Each number is 500 + 40 x the weight over the matrix's rms, rounded and kept within 0 to 999. Layers, rows and columns count from 0. Numbers have three digits each.

# down: layer 7 MLP down (transposed), 640x160, rms 0.298, rows 604-639, columns 0-159
# up: layer 7 MLP up, 640x160, rms 0.278, rows 605-639, columns 0-159
down604:531467589505483495511507523509495441512418461541543467523523533488515583568572481497455461424512503529579457489555553486460535475479553467486557537542502574500490529480493445451488565489452454471608524519488508514466423531565416496526458486403427536457485508390425478493504420506539459508491428475443479525583570455439468390547514524511559518538518544578529494529440452530469519604474450475601539553445480504482423501484456493420518489435508493599495572514504370422465555514578513
up605:512525542499442479460466492470519504517502491504463545558492561522497521518520522495560496565468463479513488457523501478527489508432452525593496538534477419417434546478523484485486466463503486546499476565454502539491431484520503512460440542477550462515472466433547451465523528503448556500473505473478542550611443477556547513526474491531551549503475509488523499475481480490449514511499493467499481491473534540514502534489469468481466443496468498499440455524509508492538509572524475
down605:480472440495516565546493517526489529487414487543542487488498452522524492505452480558473515424540554506539499496491489483452553490573530488435472466447542568543484470481438519488516537502449484465493527438493499488500531477508474523501514483511502572474547496579430495460497457496510499459491485493508434448384529531505458498489477469473480454477543483432457558520492558533531439468515456551470534508539525475488537390495551463514524459484506442448547532498468515479473475452492527
up606:401625444503445501493532608474458491465484529510510510544449491470480570581448489466462521570511477541510507444549537471545461456551514474505475558491468456565498518501465527442467494543520524522459468444532533510486465514493523506430527414461548550462487420492504542451453475468584523512543508517436475474469539530503487512525525472575554546412543520505471508563532515455486431515457500571456565577577529493492497501425437482481544552514503463457502499535476483588545531517501452
down606:537410514441464557517513487467482601484485505524502483552506488554413537475477554563490358493542459476494496500480465540536516552477531486421490423469533508528545443422418456485506554468453494550470476432510507521507486528479551483545430503547438514472500477448572507575538506483497588513505433456529467525447492486541501493548506539608476443506487625532505485508515432572503483396511496473512518498371589472527500531490502540435533442487534507519545462598494521479451500522486513
up607:487508407491463459544516540454459521593522526533513475503518528485500516522491514507517524489508481541546432483472543559476486505485600531435499493499501449519510522467460410505520526513502453492480558501515533476514433499459494467551502452438491467473506525525535519488549476541548519537482417482505490588477522419467463526487482508596535508388470522466441515487505546466562539446418469476432613458472532498496496502527451488471557473513461520512419499498463508492475558474528522
down607:558559569518482521450467515472633500522520522482502506550459456452550481479469485475532443516504492525489569476427484497492422484522465489550509521467540488526555495566511519529577430428484489510540468499481484507499476514512562499495511488472481483493496458475510483548495449487434525533530504481559494504473430533504502512486483460522473591512461481530596497467512485596458554448513485504500468504509465529525541523536462538522465515540486563522543445480539538513541471514442558
up608:535458418500550441487493541486486486473485404503564490478490549507569507495516548529634506550475555563513464499557466446521469507475454511509521512527441513480449507532551475521511521518524487531473514515475509476420493497485587473488442444476524493527485496463575464503456493601450575441500513432503534461519445567520533418493460491494559505562483458482519591428485423543509539485483500567568481531466557535514517570515474484454475521512570471442463485508515494560452514426502457
down608:472464514501517529601481441481519504524561455499584475507529495499518539507520510484531459571447502472516499512544488479535534465500414509545513550481533476488479453447463496524426451483524434433503492528514474512531489505485508548525488541524462477492513474536495541551541474450534536476443493515586515507535504500490495550505510528503512469431468586548458448527565503459522515497504439520523523480517526514490483495475548474469506558528437572498528506574413558496525505462426469
up609:488507547516492503465546481484523464392466537456550447593541468492438506491554537501554569443568439523521529499542459524570504489516505529612546368504476497479503508464495545400526503557507554559518533467477508503460471546511535516571518563592512522460517497526526530581466536413509491481496429505468545462471466514460527554505426515485500523457480477548480469490519477496480474498484509536473512520482486493481489552473546411522492415488470510468475535461544423556480510494575484
down609:475490451462563577528524435536511476535515527512548502561566621460535483428545480518445510477481489536534471608525514498544586494456495447478518511488527472393451455422455549482523480424471529516445526448499468477596451586530515552503515485589462502549422538516427406497511498463535461474533452461471496559491505525493545478477535471428497479499546534480491495412482535540476505519510441521450522514558510486542527480494618495554496471572457515467521493481553493551495482592508430
up610:496449526455567507602573491491525498506471539474502388425526439518529451471497501559459516548508520524526552477518510492544506501498549493515507520478364524506510472486523496480499520499523478471468479535496450499435445505565507490570554481465567416504514509475542596478514472509538530530547553540506531561508433499482440418459497476537554484490535418521506460514601438506491466558502558521516430517423512437477428492521494484463443543482515466496483504511476491502552463470426553
down610:495500371474561556514522475487565499560478519420498428524489495524493470561531518547477522469464489486560496491493460526540468450425499569520489519500463582506409440471485458464483499525499486478563481497466507510454484524547453521519515568528549555475588479515582534475449452439492580463594544541499527507474607410449517501497491501479507516478460455536473494482592571429465496499568516496564510525483525584513568583507503497460475531509504537523453569524551475558472485570443511
up611:546487587468495470460490547568476528519581500459461496511500554514467458530469522399488499522471532449553447466546521460516488500522487523502537547499443573490452596444497485457525457534522471498523491540548482460553432521574544481468533487463457494455522534473575494458495466500509561458527457536507495470516490503557512548510497491560464505447539543528487546573549497500479519487471431548525442482508495479503514553447551471540537474564470439520509475486432499496512447387495498
down611:480524476542493521499505486568521487517522478440480441505517465545530508490524500533498496497501555537531513448576480467550466531496447536573488505518472622544496524514503426486537513500512505497529476497452471507482497492565496528498529472464533460491504496498534511450463538491581517549480474508494528550435538523472483559573506490447464512449516517490510526505475504474571523461557538533519479541525466478437505510508549454540534450562481445545499443509547557601524508485468531
up612:517511518493551520517532499524543537459470566454433456504412434534512474498464468520483488412539555466596518437478497516520517514564510364500584478521494505552520505440490475470538519575492537485438507420549516497557406534492475486526528475470538395508466501555487489501522459439507515568514495525522528476552456509515456483507535571527498530464570514534484523518478464506490464491533509575464528469509550522547519488462497469533417494576493498424483468482495466586448519488546532
down612:450544443509579546499556496569477422575497490520504448491559425504520472506500497501556488400548451505565464495532493486497509528439519521495489483520539454510495472433506417564545559526476505503541493501478515524517466493436489527511500494448504460441455521445446553571500472529470516460523455476495549504496471491521511465424510524479523525564506534510574494457585509511428468480499570501465394405540480509466492438486521531497522485483510409527501466514515542509536485528522505
up613:497485426437516505553537512489486521530484418500444589512483498371514530481430456396436464530571500520514456503456486521446501466449506546549548448451460558462441539443534502490519527423585565471443466403546524544458543442490543475556463527504468494515538537531516552442497507446508465478534533567516474474450502507499549583454429467537502512520487466550511483465509519534562501482443485506552537495468455509430608537518506508537482452483497440558482463542459486536606494516547510
down613:463483457545563515448520521513537477479529587474589599476493412479543520541469531548435413530515517512505530527535483542427541470535453556447472510483560416521549560507506572482499509437442495482564507458497426527434518496569479432506503560493514559477475482437546482514455477464534495482497530497602512542436557506539475497512435474442471529544585455518543506526473527500477530476474566507518455503509518475489600426481532521477498475575471572481460521450402448406500530531566560
up614:480440508466462409531453460486552520523527465494523470416494544602542514448502506455540425479482540486473440490464515503611561456551526484473504504539496538495484505495535507472501526487495501447469469400519523460566513504479489457528513490560490532391588530518474525476471546446504528548510480377505480521486548471534492538572461546505463522404423538462448442538444559460472467447466526507501462508508480517549494554458555533510513450453505522521567453457558513476462484468503538
down614:451498448546483477446601529569467523451528448477471498463473600551541470561504576558478494519457437455535477521477541440507514564486527521447523455488501534488513557556507579480444587486463521498541559477489535582548516505483572440506453480480525508562443527519508464564507470533503515469621506480515564509466493523494538437433467506478521468505510488481544478499523475558454592504403552456542496519490554432515527513478509457486509437556523444517470461491568508425516491460538433
up615:450481429491552467474566467494456492472448542493544495536498486554490509565519463530469466414541489493447523457519489487507519506583448504528474571441505537547531515535498430470504463558543446555525527486503489458499492523520504535516562567514466445466448494474464554494467503485530523563505476434467493425497460532474473486559471544518500472552490483529422515504469518506539487475423552539495559519465498571558506461581566522534527468474530496505482470486466455563520510535504487
down615:535527581450591503500481506456580536499442507459478468509519569500473471494507502490495534536432465544516446480495509480530507493524519545513497447529475521497448449549422445522448506428485460437512525578540455503484501482438545515537521478519574523490507530534450485522493539512533506486511482593502539591481548509471541536518465501494387543443528523556464509442471450543519429478507459465487539496498569505512548514491528505469548483551453518466439453478446497474567493463437483
up616:534510504479532526519510452556520444522467496480542525529433448584479516437515555492478565522481487422463471529445475530484486517487563577534485479560416527469515493521472499505464425476482459533461506420443479512388556487540523475524449506456446494591456501498524569487426591522486488534454610434435470510518484464491505442475543543518468527489511424492543514513479426507504528510515469440459508514530528508542501600538434481513482519468421466503501578589504492499485517520498458
down616:488466546481510581596505465515541455514504503562539491503530505528503564490489478515389477553560509482480466546421517524463459550467507493499482461525430489435546521530516559505480429478523450549455476490520490435453581515473529518527460485529475508528398514460459461489489559498456510449476529427478523489490451501517468521387471525588569459369477386518476524565442481499502495554506474558524551468576483565507515544571518487470471466481523498510416443498550479533515456533508505
up617:531520476512476504455512539511522537482456459469500487551518541429494505531471505488577544512539493508504489562517524551463534484553486510512567530504521493499485469502506450507493497493519454495569506431540510451496534512507451481508439487549567511569432501467447531491512495470508561552463529459541458543560440509501418402505476490494586496600514513516475546448481523477540456482530513538514484568479493495481497488545484566504474564404475482488482514497515507490476431536480572
down617:442472479475505467559524492529487400543528530533491522453540483572452524481523445489445478495514494540505492441509437461545463500517567467500502466507505561473528566501506489516525519463510491451491460540485494487447451512502499514481488464480420474510510535523469483494472510484541500497538483515474470491490495566523532510464498510476501489478468502464532477460552498532503453511494482490517441444526535502495531392539519536465504418545539484518521509506503453497452552623519512
up618:519465477442604415502482454494544526488523494465443548492420471497521472518560514438581596480489461500477520500478522516480477505515544449515495500517545491566492461463478479522481485523494504509482538490465498493562514569477422440504489494487489526533486504555486499482477447492535546538530463550528467481530532515527476526488459589531500489478520505483444430415563500469465480526487490512499456486491398558397502569467479543500501405459525488505516506538453495513320530525526475
down618:536516475438478489414505608441513542465459476503467430515481512529545483443480524468429550582523514482545528569476502426488497433504419542465513479539523508472544461528509569474509463556464476594541552522542555503520510466620488549488484517570504517412594510500498513538497447538542448522548520521458444430515473496514495501493475491535508624489497410487462567469476477507478579466453507495491522525496524481566426535478517466497579553452491451450551490496503540473514477466540452
up619:459488506474474472527552500536565579439494554503631498427493506448508551455479470553531496485529502581525445531558486469451528437591473440533505426470526528491473476514510454375465516532540604524503524473493454484509555535494525487497464489547534541557486496475526491487520521504586514483526404412534523455459555532491527522401550503518509473493505479553423534480580577504506459492395493557511476456479471459428529557513494508578527470462568474477505484504435467390552517456517494
down619:520532543499488478405511480557459516491539444510514507500505444519488516479507478446542520489465430530537477469476539433556503491480491447565447468477521524474450504483516526492541560485530573535521488601489546430545525554511450490483492507561534474433497447477543487511508499542521504457500521462523593427526539523550558494478486491529518482551429460532474586504528553474485486499531521531490550447448470485447544486562470463495535475472593615475457509508538455437467489470462365
up620:466446516502536474535511487501500480435437558498547542517540471491409499472466470546558524508510558490455505451528416488542511590482448587441444506473507490489548500444513527485499514538530450540414417510470524571444544467447481437520511457535501540518551564497469511482540479488502462430531544504552469474513485491550568478498523431510464445524544563486523468609509491535467490549434570490479505435514437525491477555459483484512502481514485493542491497470551472494506477491490470
down620:497560507599453493542531545539484455489534588529525546509472468460456499464470502435490434561507557455468471550461500553467498542495466433476443525532509513504441541470503463511492526525524505536494510579398498586431561462407498497466464504502474476516497506434510537499487424458547487476492493471496461502517495491531454507540579472473516499510418502560497460531576541493504607495547464508465408481516434500477496509466532523437498511489509478465523475491448488430546519401518533
up621:450511469478521549503507579503500434481505488444504494502489519507476518486520505534501450526422477563494469457491576508533463445548534454581480524500545476478520510454515515536466516570462488489600498480508497456471538477566492494434525517521509526484482482603442493407530442464467538454447502564426456503496474461492516509471528439505500466562497451509501554512549612535467511510514519512572486437553509491456540502534426503530535484455513463451532470454469495507493466573536482
down621:489471459499513424574499485488569430458438498477502520531446495516469540516524529504523509484532501469533551475444407537466468488530493521441415497529457460465491488528547391514551564514532466520411578459487514530445516399531476446393472516461473482545467456460510462490480521522532498452506523531494541453482474424478516549493506501552573435468538502508425488536547450471462414555450485531430474481472498515510446519488448555441514514524504505571508474510530516482524456463502480
up622:571516399475545487471519538514484538454520526527519448508510495492499475453456426468485479518554535559450502490510516526460515489512489499449488519443483498508536516496484465505504492426550520519506480521423456544488515613528517496497558591508496497500526560510545474531470488534543460512440494452465431541460480482524498539484476492540608603453465457467465539435469501537505499537473494533535518534486546477465520509527488562576511513450446530484476517489513487546548531519582561
down622:467495474536510427435499470481527495516494475502536503507556491521483468436519581428502495498488501495527496538529494442562530483527418523444525422505524469385540440482482556558512489488516533500558473470483505504535466460429429501472481476521527512537565445518537532407499526500523529504520487552504491507501520439530536542521456538509496498554497543589521457495554434476498485517559454584472512560545564468498440495465509488466614524513459446490520574509484466476534459478487546
up623:443528464462487377492515501465455556525491433532498495531547469455488518545443471508460409574475535524466532488542524490509546428531506534521390470517480588499581433417612553499461509467419506533467497515531496530505539513530469493557566563563469478534470516459535502490495481551457532523478493525575471445472525449487507519483484522483489574542509508461454581515493443461524530513482492491536542478503544408493495500503475520564506380455528534480457519511500510491502503500496485
down623:495452481538457547490473486551449488454508432407440527451492504525533495467513534496510568475491437524514550493547532527561480399488482515531502461511455503521478462543494446484548535458528512490530461550466503555538488530521467516449446434476503488463510479578423521447538491521575507491522465501541478530593567522513458486520489578505506595483566472476544457452510497487441526557522483504500542484520569508487498505447472509450517519490506413549486551512515434533556490538464585
up624:504541480513528498487499540468529459545484542463593474527525456550464538475432482560535534571505459454554490476540506482460465536484526506498508504424475559473545523471477473508431482471544482546554495511475516527508547543461444404473605447484493523413505576500441488489571476518491559536505484489450569568560507552532450470456580524550478467476482477469520581481503506530511530535559462550445548556466519483507445536438535546394484540510556447489530406496557545525477510486519552
down624:509526520428556467462479500520518486495480476467496488451486543469548481525509515517547475474508509538466421447510552458443453514456517548471536536506497545505566430548546485486505438520505527494509552380477469549518467521500478529560426518425506468447513479484477517479469428490481422453466438523463476476459488429499552469457502540548531553489530504536539526552571514450507449467501466443537445517468493463505496519457537460591476529501526493540493537497607476488482479574420538
up625:518507576428506498474435507544530513450508477460457555439534465490462511503493520485451542522517552527476418424511534521518495569533479584465488475457568494387568524461460495430441443463507581540462577457494512531533444550457511531489431523451553502532496513549476556464506423495507487560567512537509515537454519476463497518519492514482514514475529405425549493505466523492495558448519469522507518480556477466517524567473520451540477492411466486562484486421472495487509486512438489
down625:493563525502477581517500511491459461513528496520501568507480483472519544555516530479488480572502459432487553538473494521508494471507524489471429495482458481469550470509522490544473551531464502500543529540524523550516533449487526510473540498516541472486487505537577433526498547402443517458532471520504464539450475479491552498529557464524479491508522559573528455496482504573493511405530539487480465512498456497426545517472564488456480509493524548494550561454418466527468529463571563
up626:441459542495535531437511480418448494522436531512493524559504520510525469505526463511459454458487484529437477542568459474559500449501535479582464534546509491474511474544502467491507519574465533559533450433498509510550534537463512511490533452508459557550536493429557465496456558499522530436543532505557441453490472523554458551531547517555414434517498538459508513425436535474491517492545530513495478506490516530481512516491494553481489438454493552563547470381481529474487404502539495
down626:511502513511521566448470512445554498498545470524594457450526447523516468544452471510481489499471460504524483441458502506490475534415483519498500375437519444483450575509455487507488591470506466508499395514440509483548419479535485513482533481505530495463491453447469481518503489483512571467504514519532540496477483489545474540495463452502540511523456509454580463504479506467517512487511477533518433512510482524547495501472571567486516547477554497530502483558487475522466531517529455
up627:485612508525412489556464552529470486510458531506534493545468467530483497556449495553556432511516541533550468505503563470431468560539489544495518487535506490528455547474511512460548469516478518571483490412483423451561414467441499384523486542451489507519486550508523518475530444505484469559518524540488494476467517519462430476531538507544474488554468489441497521470481504438481499551513510507484504464553511382479476417497527528492533453406466616486532540471446500488460524530480474
down627:484493473515473518515446578559474455496502543505505568509450563533566497462502514462436525529528485466404522562554557521457531523486415516542522545494428463574452527491502493547500547505506478479556507475487471478453455478540422493484598536510480500497491471506537489423474445447526502471512475461461486581498531464470576469488453503582564565540476488471550474462521543447483474520509476512492529429508499471457556484498487551488566544521420481486462468487484527513485467488481430
up628:477534507513499392560471513541595591503505515491456543450445601531588454494457477442475486497509443489503524465512459476450492538502446494478463529530441446443567516488475504512497462485551503502498540429440473499443499536526450579495382530544506487536466428506486493513502534482398555480550550422542444445584499475498534501458531501514527534513460396477505511495469541544513466539505514469484515503467494568479421555592526483488514448469527518532517542499477461498561444491520578
down628:468540501438510530457399508526565513542438509469573467519511547454506494561481505479452473453489557492517488466510397479462553550552489501487491515474530551481472513415545484561468435529454509505490526486466459479555475550542474557498446503555519521570451492516473496466536500566527466512480522425458417475569570502454571469476573498530502450476515474526541492526438477552532456503503469523542530429435600525487464486555439418459547418507548450562447530549518527530499463553496475
up629:572515490431522538481457484481570539476465521506542505440416476474490448473507519448470500495427474499529505507577564535397480508550533487522488550515549528548505525489526466469526491552549513413503497479485521476520502462461509444412430487582465468498496447460491535491514560524495432533511575411468472503477530507479460458460473540501453406555551441460493549570452561459535535507511507513430533481463471484490551419444490498539510494533535445490519476509512547507500446526348477
down629:444534453524506482482558542506561546532482488493537421447482490494453431503508535545477485519557562526485476538566516527509477437438500556433492448549474460459475489483482480516488546496508503464550495479504493494557487411545465481569531535586454522485478439541506613521492525587503489503540486494494528512476446463472533484565491504478453488518466482399504491497575522476587512458475602535504438507545535506545531493491549501540477571479516494482504488464471500450432498470446510
up630:542457468451510497477500528504479501463476483482441522500479488522537505491501569490564495520483476553456502564539495487480492447491471557486512449454498507500446542531481499515492447504527461586515520474513444513490519486532511516496448463466522469528524494428442589424459488471528437466501446536513409483426526446512558487592465463494518484533450489512538515453542497473452538533567486550572523433543434471523470481493509467480468453524468514472492491539538588464541496441511502
down630:435571540534504465480471515464467427521598468419500525492496510551448511512548511581437512429517471505528466398536506543555523483507515538544536516510486491517530477439496435499528503588477510497478475445502547496531378502431499523445567472520448465441480528502516471488514468498472560501532488529423598554552507512577451531533469521511504487501537502524519421550483455509503464474537488473533497544517439504494495505467476542501588542572458460521494556483481468544491514514480497
up631:481486478506490509517530486490525476479526466561487502485458522465513443494526504519541479547468531499461518513503467545505457471515523532519541475524509499551480474442425492461482464501494502432498526517475483551552460522553492476443518435480531542481535450505412533502480469463547471493392482494487457508503531503496512510499494507489509501521465563480534535550566526477547565504497459519507484468411479464514489536485487451483551469529477450458476518481491461490517482485518508
down631:494540520448524519427489476499512421492479494466443488530533514485496526520558447471512430456534421558505485531461448459523541483535549521474502525461522618554524529513498498460486543489447483508485487473506461496521445549496507501508467465494476490567423499489496480520530513514455575483531503502489477503432468479540512534453517512505505427473541468504471508513424546482486459463539487533490516494520480551529526439511450530504477525516508528538514464483494468437483531500501510
up632:573431552471516542515539442506513458506534413485518562534474473439494518409492494484558570532475513485522474433474467498501503455492454513518552545510493534533539501451522558525524536533531416549425484499505460464525502489535467439473478500533419452462509484485462447436530534465559430513498477523464459497515547492472506518503533439535460484481487495487510448543522479484438520537471552498515455493547448505484492540506523474491515529500479476492463522529537521489482505539534487
down632:464507530498580466491514467459515522511457519466439546510503487509563507519542453518507535488527508468460407535501508455495478490513555562493479525579546543471476467542461490517559483450481482522431512442450465505501552482564490476482450497546459477500548473515464496484507469575443517507489515476549529535467503556563476522437498566536506475492535477520489580520520498501512537522458474494514550532467507522507489521489455456460513516484416474512492491518541491486446549496511441
up633:518457472487491517426592543527471511478543538469496477439557461569449483436447481518503524554509524581459473531427423448476512520544552501494511529467488537473501463435526529514540461496464439452495459489458444528580528525399471459501511490545512472515509569462496512510481545474527495510482554509490565543536505508448517473503556483563541485437429536516484467591518508498426548535446501448525481445518467526453499580549514453550492517517452529545493536477549475522507500473520522
down633:460456471611495440555519470537519439478547555493529469474484444471568539530492466532404484431566523544499510516504557598509494541510576442473456409527511527440430487522436518517537511490575500509486472453502550455444554538464520524495493487493512467498497481517550557461499494477493531557546477502527484475536506495519517548501472459476468520458512467518522498592565529438450489480504588480505492511541492470486528516525492553524409469525451567465489453494457572533522461352476513
up634:558518449435509520521498486499476524530484511503533543512423555520522514517532522538554500466487501536504457471525434504541486497479552566474474508482505574434561443520475448449488474478523505514481480501404467438539480528540538508521530481511480434521463464510455504553471462534509545510535474560497543541510512457480505535454524610475500488515508536440557514577530506441463534521558531469517495533402485487516540399548502456494417553508548414498468479465457520503487509461478384
down634:569481514464534474568526513505528540528525435486485466455516541496454493446425485508432517511443567489519524554457596509494461504568511528507479532539477550515419507453497503531485521527511495508508527491568522507488558517479466514477474531478475555460579585450540463456495466467476480530465584469537484486479437507504493465495477469492465488485476517469417526459479447509519446463483492524480533424493508537473509551457449489461560480502456486452556503488593584460483475591511586
up635:474475397572475497488515538507559521502541468479455510520459535455471475512502499504561440535581495504510461539478488490501542507444496542512475486471556520473498497482525459560422511567516565504517566498408488500467468475471460540484488486510511475537525477514471500510562548524526494494492510491435464524487504552486472513495545476626469529523463485483504374435569443532503456507506543446503433480426521509556581549562427535527504392475426565515494497563481511476491509520497471
down635:537517471450590466457471540518505478487500484512523521413519451544454509486529478521541530483489438459524440511491504429435544494528503554482463521539529543432482473470448524491546562488475513527567498499556455489536442436526455435486523574495561511511527474566504463511575414508508467500441553494519474506489522579439584470502567475489472479576522453527542571476462514480506541519441532477585574498439429471433501454527502546486489552482501468495513493428503519495544570482502458
up636:498538539510518537547440548506438491529420480532468458475500521516511484457505462530518543429455506527447548518466491588560506454547450511488507433462449516499489571462502571456484463514449483572528494484511474490504507571533498458554520534497488528479595492371535538468556526512468433511508506537463492514570505497511427468497512492492485489452482514556431525495536465586502544532443509481555478530432472436467470502539501472604437513458494458482462481478456492445494568506498484
down636:520535487515492503491520462449500448502554550506502562470462459466514497582484447482486505495532528564487450494506456421536525475510511536523455554551501505458551486524467551497564530423525542479500571549482546458528564463452476480498465505485514483516457531506448524547552500460489564526479466538517503466476527508545479552452512512483564498542504485512521496510512490600563464455531507498487482566518536472501536437572478505490544487555512525521505526516475593570561542502501500
up637:519499487538542429526507568502491674490530462514454573486455505481477517552548530480530444592507524532482513477518525491530527461496474497532550516460434471480486565512495503534542490488420501540558563490519544541524479487508485553499494417466522530387492478459473494465462569552572526429484482382495537538441561439517461554556514426526525511497529558506481498478456522499512603458504506546498504563444540571496460511401512561479508495466494516463533521599491493479504481413524487
down637:535459510493494538455527459460475561513560516546477474496487526469545548485575510423527470501434439444529552436522470442483459485445499480530502468541552477529434468523488409500480474474559493459501415533470456497483517493517592493496492521475527466512505562562552531489517549513467431498497481520535545534493502505525539469522476535458474496510476481524519494509530483484487482448555530399517448523534481454485551438504521476540484434518446473482460415455496481429467554636477510
up638:536542512557476503496478453499408449518466521496524469552473511483535517486486534499489443439558454438459518471457506581541532539501592500522466491445568509474537518521557489558453503586508430487522485499605560465495511528538550463479476498458424507479546479517484490493366539492477501511490525443510480465557481453570486512499433535467497486524515459531579516556497520511526477575537505420415574517504513512432446454474457538478489451519443521514476468496521483502507440500414426
down638:465505423488519471539520477444503435483461528439553496503519463534520459495532483497466390523534487498463504489472504594504492532467551453485534486522472562500492501521490498498435536521478445457431578406503454457491520533451478464480511548573419505501535520528468477444476535461550476497437588518530495452482446518619471514490492456429489472483525479518500489550526475537514523490460515467481566533507480515549485430521438394447529522459473534494519458525417490552549482481489497
up639:495557516528524536560457543467585526456508548427509490594540501508490528497367437474594564501513517482375489486520559531565452535517538537539530481506553509495544510475509529494508493477506404488493545551569501547492481499551439523488537566479463541445431462504457555516540463523484510537465481530521405477503432555470516550472481437549543474519483527472509460483428562543565573500416497594542519432521495490477468533450480507491523503506442501486514530457511505514550541500598474
down639:561495509449490510476530522549470553528488492495459438514517508534519513498486530504505513467499549505508516465491559594556506548609499489587559505454508481509505538477491497435541509491539514457498505486451493442486520446488546490479547522476564512488427559473540499482508464529577478511560407433484523541474525489441461484501533491485528508439440559517550450455459540537564512565487549527459469564530457529421566527459535548523422451417489476518510521554561543519487473527496464